{
  "n_layer": 8,
  "d_model": 128,
  "n_head": 4,
  "n_kv_head": 2,
  "head_dim": 32,
  "d_mlp": 320,
  "vocab_size": 8192,
  "activation": "swiglu",
  "norm": "rmsnorm",
  "norm_place": "pre",
  "norm_eps": 1e-06,
  "positions": "rope",
  "rope_base": 10000.0,
  "rope_fraction": 0.75,
  "qk_norm": false,
  "attn_scale": 0.177,
  "bias": "none",
  "tie_embeddings": false,
  "parallel_block": false,
  "init": "trunc",
  "init_std_qkv": 0.0576,
  "init_std_o": 0.0144,
  "init_std_up": 0.0576,
  "init_std_down": 0.00911,
  "optimizer": "soap_variant",
  "lr": 0.00942,
  "lr_mult_qkv": 0.4,
  "beta1": 0.95,
  "beta2": 0.98,
  "lr_head": 0.018,
  "warmup_steps": 200,
  "schedule": "wsd",
  "decay_fraction": 0.56,
  "decay_shape": "pow",
  "final_lr_fraction": 0.1,
  "batch_tokens": 32768,
  "seq_len": 256,
  "doc_mask": true,
  "train_tokens": 87130000,
  "steps": 2659,
  "dataset": "wikipedia_en"
}
Each number is 128 + 32 x the weight over its row's rms, rounded and kept within 0 to 255. Layers, rows and columns count from 0. Numbers have three digits each. The size before them is the row's rms in percent of the matrix's.

# gate: layer 5 MLP gate, 320x128, rms 0.236, rows 185-215, columns 0-63
# up: layer 5 MLP up, 320x128, rms 0.223, rows 185-215, columns 0-63
# down: layer 5 MLP down (transposed), 320x128, rms 0.213, rows 185-215, columns 0-63
gate185 116:107075143110150144126047091177163131100164164111111207089158132135101125119064175160166119111158098162153135092183159112129159145103136125114142091102119153122156069083080191077207089129115100
up185 110:091132091152169155132132129105127138149128163113099180021158142134142123105136182134134129166132137108133084161169128138153166161119110079157165137115129150100167069115057133123118092183071132
down185 099:155139133137137131122148121086110117186167105182120082132143169180150124141125130147106194124103111107129129077107066200131103155096126180132145123108135128151084147169116147100138213121146103
gate186 111:124151099140105135037135181085130134117122165108129134080084089135138070135108129082103120147114131116140088124093114106141079123094168090121085076144135146166123135150117144125135144128132104
up186 104:092167096113124155165118138057136111154128139063117122091140099158121122123107093102084119160149143118224124156140178108127104149090146133141067115077083172136146141107129128135167136139140110
down186 102:140100162119117142085111118089085118142102104143125114107135130122100124100108134141136153155124175125218146145129128098190140196102167175121123118092143112142094140108112126152115166099150076
gate187 107:131132132184093107121124124155204136109123129165100114151130067134160086163136059158147141122118101143169171057105086139124108102095134162147142141154155146131125115104129092190071151115094129
up187 103:077115136131110144131173156099186139117120133101162125104178111139133113114144136071184105090167131110060101092142115077106101155112117123094141107148167111089089159116062131109194115154094130
down187 104:207084091095075154190130147124108134156095092113146118117147199157162101085113166133132094125116131149193144128156160054141131102096063138083136100099148176127146124144134157137163119147154140
gate188 117:133190104091185076142124179111091142074121120131142120116090092120116177143122133137126122179075118118125157117076156081142128169091100113117083118095124146118129103082144127114133131122106139
up188 111:118148111118124146179104144158142131117139146141165119123114163141101144110180085118185121104170142134092039135192091074077164094164139040122219108137111157148070116145172130067140126149131089
down188 094:170116144155152088094200172133162188147117104101106113123090173135111089125064184168150141140114182185228092111152099148199164163091147196117137120130104100128152142124162195129119099062166126
gate189 095:104113171136107078131120157118176117136113180100116116141093182113078135116101213150111120171111153111071112085131081069127157129106102107167154144139160098125155107155170147146157165109147190
up189 095:124172146139126139157138126130211085159177152167138131168117167152104072125115167179061140191119133120151169128157127127096146116058104141153128086099118190147186166174104154117178086076081167
down189 096:104132120062101117085130131124113180133129145141095175096118103146107133121134024117199145098136130038099109169053170153100133138125093116072108128080054136172116180131074080080089127118165131
gate190 103:167119163127137125140133108064111112130197097149128097112120157086133064084121096141112131149116160163160126149124181152107097114134153109133146155179132126123163145157171081105071104132166088
up190 107:181057106131136147117122119096212116102115119088057118165136160170168148121142112147092040182083142126159101164088129097163140086144120118154109145130130073131143079149158108149149129054177101
down190 103:134059116183154095139119162124116056176135142154119099179158128102194126085147119125159060135091146107162145164109111106155146146091169102092120105155104143092104117111106084105109120072133139
gate191 108:113162159115116118130089121129161103181159058119113128102090082108140140110124091085106150123100121149159110158116159121161093086145152136177115138113170148219123151156102123117041072138149100
up191 103:147114114102097088140167121185118054129159095049133097128112154118187134167136160116134153161173129215144151190140185157147129165136114102130101141090142048081169186083180151114169159130094112
down191 105:112168104125161096175168146132157131124129070137210125124131142176146085096093108141064108178119125128104146152082209152131130119131093182156148108093138165108157174070072111149076145111140170
gate192 098:111162173055122126106128103136192160111117139109120178156197113137103094123139125063132112126165125141125156071106118145114175127161216133160125148131131096148144102101066131114116196135087129
up192 098:163148090121114096097111105180091089163105048145134174147163135129158147119092097173145155131132116159167080064139100148133131102203132097119125106080105146143114094157123154160137083102118178
down192 096:134141179118128130141154115147128101145091134099111149143102110168133108085148122088066200189126158136136116087192096140183205208110097125138153118136127161114053170133113130159107128109182103
gate193 109:160139097114181113060093186211102171105140123112167142076072071136164141135095112110085178112147085103072140108128160130074163113187074174096138117143120122135113142103163166121099137117139155
up193 101:109178094098150139086147115112128137111078103120151093114105107132113177100148095105108129112109073106061116126106118131190076162132104151120099108143122141108148155089076110163145190155137159
down193 106:125135155097193089074120087123058165140126151099170115113147087133151098148147080073160157122132098131033138125122087111046112126170139140134134129127143146105116147158136137063092116088150168
gate194 102:089167132123147072191108125110168196117096141167163157090097070133146102128124107092170083123128140083079066078108110141089169148115073148117119135108128179149139129108160098097101162127158124
up194 099:184164104067111102145114140118102097148117146162116112150126105154165158154143122129150129116155142102150134063094209160156165123155090114143173085139147136073113110122137175135153108136120166
down194 099:121138080140141141155138152100166114171084137147107115132077124100117092146098069136075209113045129131078154153177081127130076131092117092099165090134167170108157128157102101145037133130145120
gate195 095:068111137173172146099125092110214161101086174125174089120142147107095140135106123138138078117125145130133154053079191136150128171089107133164206115086111137153116145145119115111097106124110102
up195 088:159111083074093138156155177066119163151107173128083158152072122114131097147175167146147069178139123206050074205087117080101168146177111128153134108098122112108113147089136121126154127130102138
down195 097:154196166147214181151155105094187126136111186112110146170155128131109113152145132131133083145097119100142108129116188086122158107103202134129139136155107088186185158101132122210151135100123096
gate196 092:192147128114199177115103151135087147150187118090127127115125077146090166111148164129134147139068067084119160084079179146110107168157161133098107219111129093126104138150146056173127118089102164
up196 089:134121060093176116097106096137100126119149162148168134120172125161165149152103085185121150106141066191119084147122139136143166126142178142144083104110159186115115149121123134142140197138235118
down196 095:109141139143173131121185172150115167155107164117082133081107199126168112096100178103163133200132133126108145106162148112112135131128080132098082119161089136108082070063103087152095154175084113
gate197 091:124133124120152126151194154107109142119140069094141102158102141094126099147162142075129171164119103145127204113103161165140158124075113111154097112109130163225229074145151168159150181152076165
up197 100:113139123152133121082144135197063150127124135076133159130136069106126089120150156101093083140092110101144158111177124125107209114156135133067070179138145048160036119126169073132160093122114106
down197 091:148111141149138180174131107153104180125084084117148115170100127092136151123137118118183173051187089119175120070227067112144121108147126095116155171128138110148119100096146103158104113141087071
gate198 106:144163153160110088088147127136165147152094113095102117115158100156128163126158099121120132158102120127131141128157145180110042167140117180138090102113145101140108063153129154125083163127128189
up198 100:099149104136125126147112074140158168158184239095146131102087130138086199062081134116088130131126106123152111104172137131115175125095104167082113137075168092132134127157107140104135132165139084
down198 102:133084145132164146132091121136162158150120146102237129134147146161111057082169132116100127058206099098139173092158174163119123113102115173131091098121176086177212094101098096126114103095152190
gate199 107:102135172072149158144097113133189068160175107114095140113162138124164140143102108129099090087143123122154150147138131158092100139143051140138157111133099103132128128103158107139137116153136113
up199 095:128057118198046080170137118174142173154091149168161146086115158139120165154146135091114135129166120118114093127082111100118215129105157124139107160093141147160149109181124119153183110109125111
down199 103:152093122143100147150140120127137136111112137108153129182097117094137103080111145153067134133134157203052157110167115104107111121118150116110085123236151128081162124153071122140134098123042109
gate200 100:117141176095126151074126156132107118109190126187070102146115121143159176154096130160125152152155130112185114147152186166119069118142104110142174182107139162135109168153186080134118132111121109
up200 096:130107134108087103111107116160194161099151155145142131116086107120158098157195116106089129089155096179136139129098126127138131153156177114109165155121119132174171144068104129133135144116092163
down200 103:144132082107124103097123134127162154125208122112105122094108140092139139111172096106101177159104103170102103128131138106073166161171157058152150137143121075066131207108095174199128137144132086
gate201 113:084140128141140087100171119110165076161145101126065155123137118118142115142161154143175181143088135048109114189139140059184070083126089179161110073101177146153087139141131133157104123062192079
up201 109:125160125156117170127135115139123049168083104107126164110156132160140105129144143137153092101073106059127160099140142082132098058090105112102117047142107138119111168164120107122148102113168074
down201 113:150143151136093154182090109054143111181112102120118122192149184152107133183183177138157088101115153121121190097121130113109052112104182123099096124105143160144133118135175129150144115067100121
gate202 090:097175195118106098147158150151162159102100090158123124125104170100128128112128103120111100184097095146163104112100095166124113145111106111198114099080070085114128112150046152146076157150142212
up202 094:140133171130079187065069087104110109133143120083126130185106088157105075173139135135092079115127072123123144146125110121133128172170109088151124148146074137111119085162078150144084077137135131
down202 094:124078130101125121156095119150110131150067143104141077163136089187130114113083144103103184118135114158117175104104120087207080092123131099142137145121081175117162094108152127107163086149122165
gate203 119:148065090125143174162105102123181113120067102029147086126078154108158123085062154132117152140140137113106173116100093162103091052141099178103130123138161133160138125139140117108176133086190110
up203 115:186145171104084112132141125202141127124164120155159160134158094170139120132153158123163144145081242121143133092102179126147097120149065081178160115143147127105113155115097049101111117143121130
down203 115:179166204118082185157138160156117184124165133147188107096108136160133121088149133152166170133131195101187154130125110127134132150125088135153113199098148116089106110137117110132171105138111162
gate204 090:116133141098150079105068133138116127164153171198137151130100147124105091153070116100093175144101087161136133126088129143151148111151125157130076063124148154119129130149114112166091104134121155
up204 092:070131103159106114063131176080125110112122118130081049122114107142112147133126130112150103119121104169101130146166112121115088116144147107087230162143141069139136097150163165082155139146117095
down204 093:129126162119065146160177114139180131180144126089139075133094135163156097132137173145123182109144133167160105143132102186123142122138067158111134073101136136116130102121076182212079129126106166
gate205 113:047074092142124102115117125115130111141124136114102145170106126100096139120073095072120135175117134162170117121153124136106183137157102131102142132126082175101137134140136116093095136126125072
up205 108:191172175190085107127129129151117049060123106159112057136157067180119112111198107132073162152170172091134144131133200175141125158094106166141129155088180135184152106172153076149141117145141133
down205 099:201182112152119133172129126160175138122077159155149113148173086160107161128146133194091110183187177112092111074143131163163181131122111122088148106108044159171123168112140101127171108128074131
gate206 105:079117175116140101158143165203127129152178132159122175158067087101166134135125145127137118130099147160144089104151212161060105137150102169143127088134106164105150127137149151141076148139185151
up206 092:123134112126206123132102090166067135133128153117150125106122111156118132158111122182173084083120089131192117119161102154151105097176156149097138080189165066124122092170112122092087136138151163
down206 095:112162096142159158069074146064107096125148131081117165106070107125136166186102147123162129122158141072163115163114120126132113142094114120140136136165090185137144124134162182096058139151129167
gate207 098:059108148166112111069130170127174126119097054095175123152054136157078100127139132166094202129109081165145160104181077132197096099142158167118145101163171134105138144146136118096125154095144111
up207 092:112114151122153125060139136152102103091114122172093137083117123097106159080076102138138138098162140096187131162096104193091116100152121119082122164125122130138092125144148095148128182211096132
down207 097:112069083129123170166143154122124130098168138084114138125123175176113129167089108133153183156178154118116141196154132175143172099144179168111159180134176113147154232149114133144114170128140101
gate208 098:174109135037100175160088096099085130118087099137111080102145161155139052122111064138148099156127146168113183128106151123163046126105131166120136110141146167171128138151081133169147165128137141
up208 096:172143195112102124137113089099131155150125119182115153115167138103109135120120135075170141105130117103124114142040106121142133145132132084128133144176150155169178123190154102184143100101083172
down208 097:098103092103121070152115145099100078123129146153125057116124111112173134161064115126125127115161138134102062121116153141087198147142143160132111106088122084101128082105160153141088128129142199
gate209 103:131228126151108153123089135128139111128094137064158166149180123124112108106108180121165175146128093113129148083110114121086057087101047207143115157112103130145105110136052139092118153067121122
up209 101:146105105086144111124112144120117144096135119123176076158119144086170104110165145150120123098122099091146154176121166083118179158112120113064124080107129188122088161138167163144124169129153132
down209 094:156092139203158122169146186109134186176083127128157145107169054136113142156116148114141232131107097084149137098099061113131108126134113158174145129104176126123109100133064111068078170039129157
gate210 089:132097110158155100118130144131114101144174113051186124073137151137133064107076134116186076105140172079104112143119082113122153089120092114128153148066066194111158117117114180094201140109131166
up210 098:120125095177112128139114111125082145050145124129167056133134162104089203175106127158122143120169125125165129123143147166174096117142089168092156092190137093140117143157196096119141135103119127
down210 106:139116148060153107170110181158103122133088142072213140124085135115101139090129168121119133098111055139186121162160185134091097199118125104096130177158121175091144147101110164148156124099101139
gate211 112:143110136126109159128131115155124130128151167131106181104123141115117097131128117110093176153168145176080145099044132149142170127131055133146128091131159146159100059170070110163103071150101137
up211 112:154128173180155088056119130124135175113132115138124086146131120111099101120096180126128105103091178076121134182165187077146160121112193092068176148153090149104132158090159132079133164098123139
down211 094:126137085164117112104130129139110156139093151131138135124164133146134149167110100183151119126124105097255129117133067122077120148112145077060153122106173112177090149142151089112105128102170184
gate212 100:080068098106092126129205197107141117187095173141125088142104103051084133092107135153133157124142166075132163120107062119092138133168180131193125127122140182083137132151141113104167137124147174
up212 102:088091120135142124123068130113179140113103146148124083131099142097108178169092098130110124113137147134118150139116050132143165171142183068163091115142150153172113105122142148137138154040071115
down212 097:104108139105126163122121196149173076130138067107069064067087098138124118116147173112141102127145116148091157142062098094143144156104120095114096136119141124104095145126081165104187077175159149
gate213 096:159123098164115140121180154195132138129090112120123137044078049166150071122115121099168095148110086117149152120182135100185130078117136096118133051154137154130148123117148127162146071177163161
up213 100:166080178172102069185118091063108121104176202092138080148138170103113134165186131192135124114142136104132124162099173098191114137138101124115181175133144113158123075152109131072123121108065141
down213 098:158123077094115127151104122163188110141091151158105157121169120117110164121096138114175154117113137169103125116160135147147155143124069118101128050131092142129112158136147070154166116179143081
gate214 100:135136116116148151133107146098115143138165078066146113134179103162178114127169134114136061131106095143028175067148128135116132218096082140107116070165164170097166061113099073127171153189143165
up214 095:141125126121063066148076125079124159155088184126181114138150145125140148098109158160158154147146183095157099142092136120139147104075109108104157187127182107188112114199179147156147139076113088
down214 102:145163143126154157141204136183151118152180131149117087133182136151068178158110129108137160060125148125159057116174074161036074097134088146115070068121098103120147144132195104081155096136075135
gate215 088:126097116142152085115111086100134114135133157169119161121098096153134141186170130163174087057093179107133144087116112144127154178145101199112149136102096108080104127165194169105219148121119125
up215 094:136191154103125107144099126150171135088096166229108203120127158119118178132153098116187113111143205106147144047109154066075110148088130134140087188088127072102154164150144137161155095145124118
down215 093:132117154148111121142046148095116095136151167132111159124112094121139112188098154080101124092124111108148110182134078057132096190131133121156110152155179110137140069129143115130048174135093137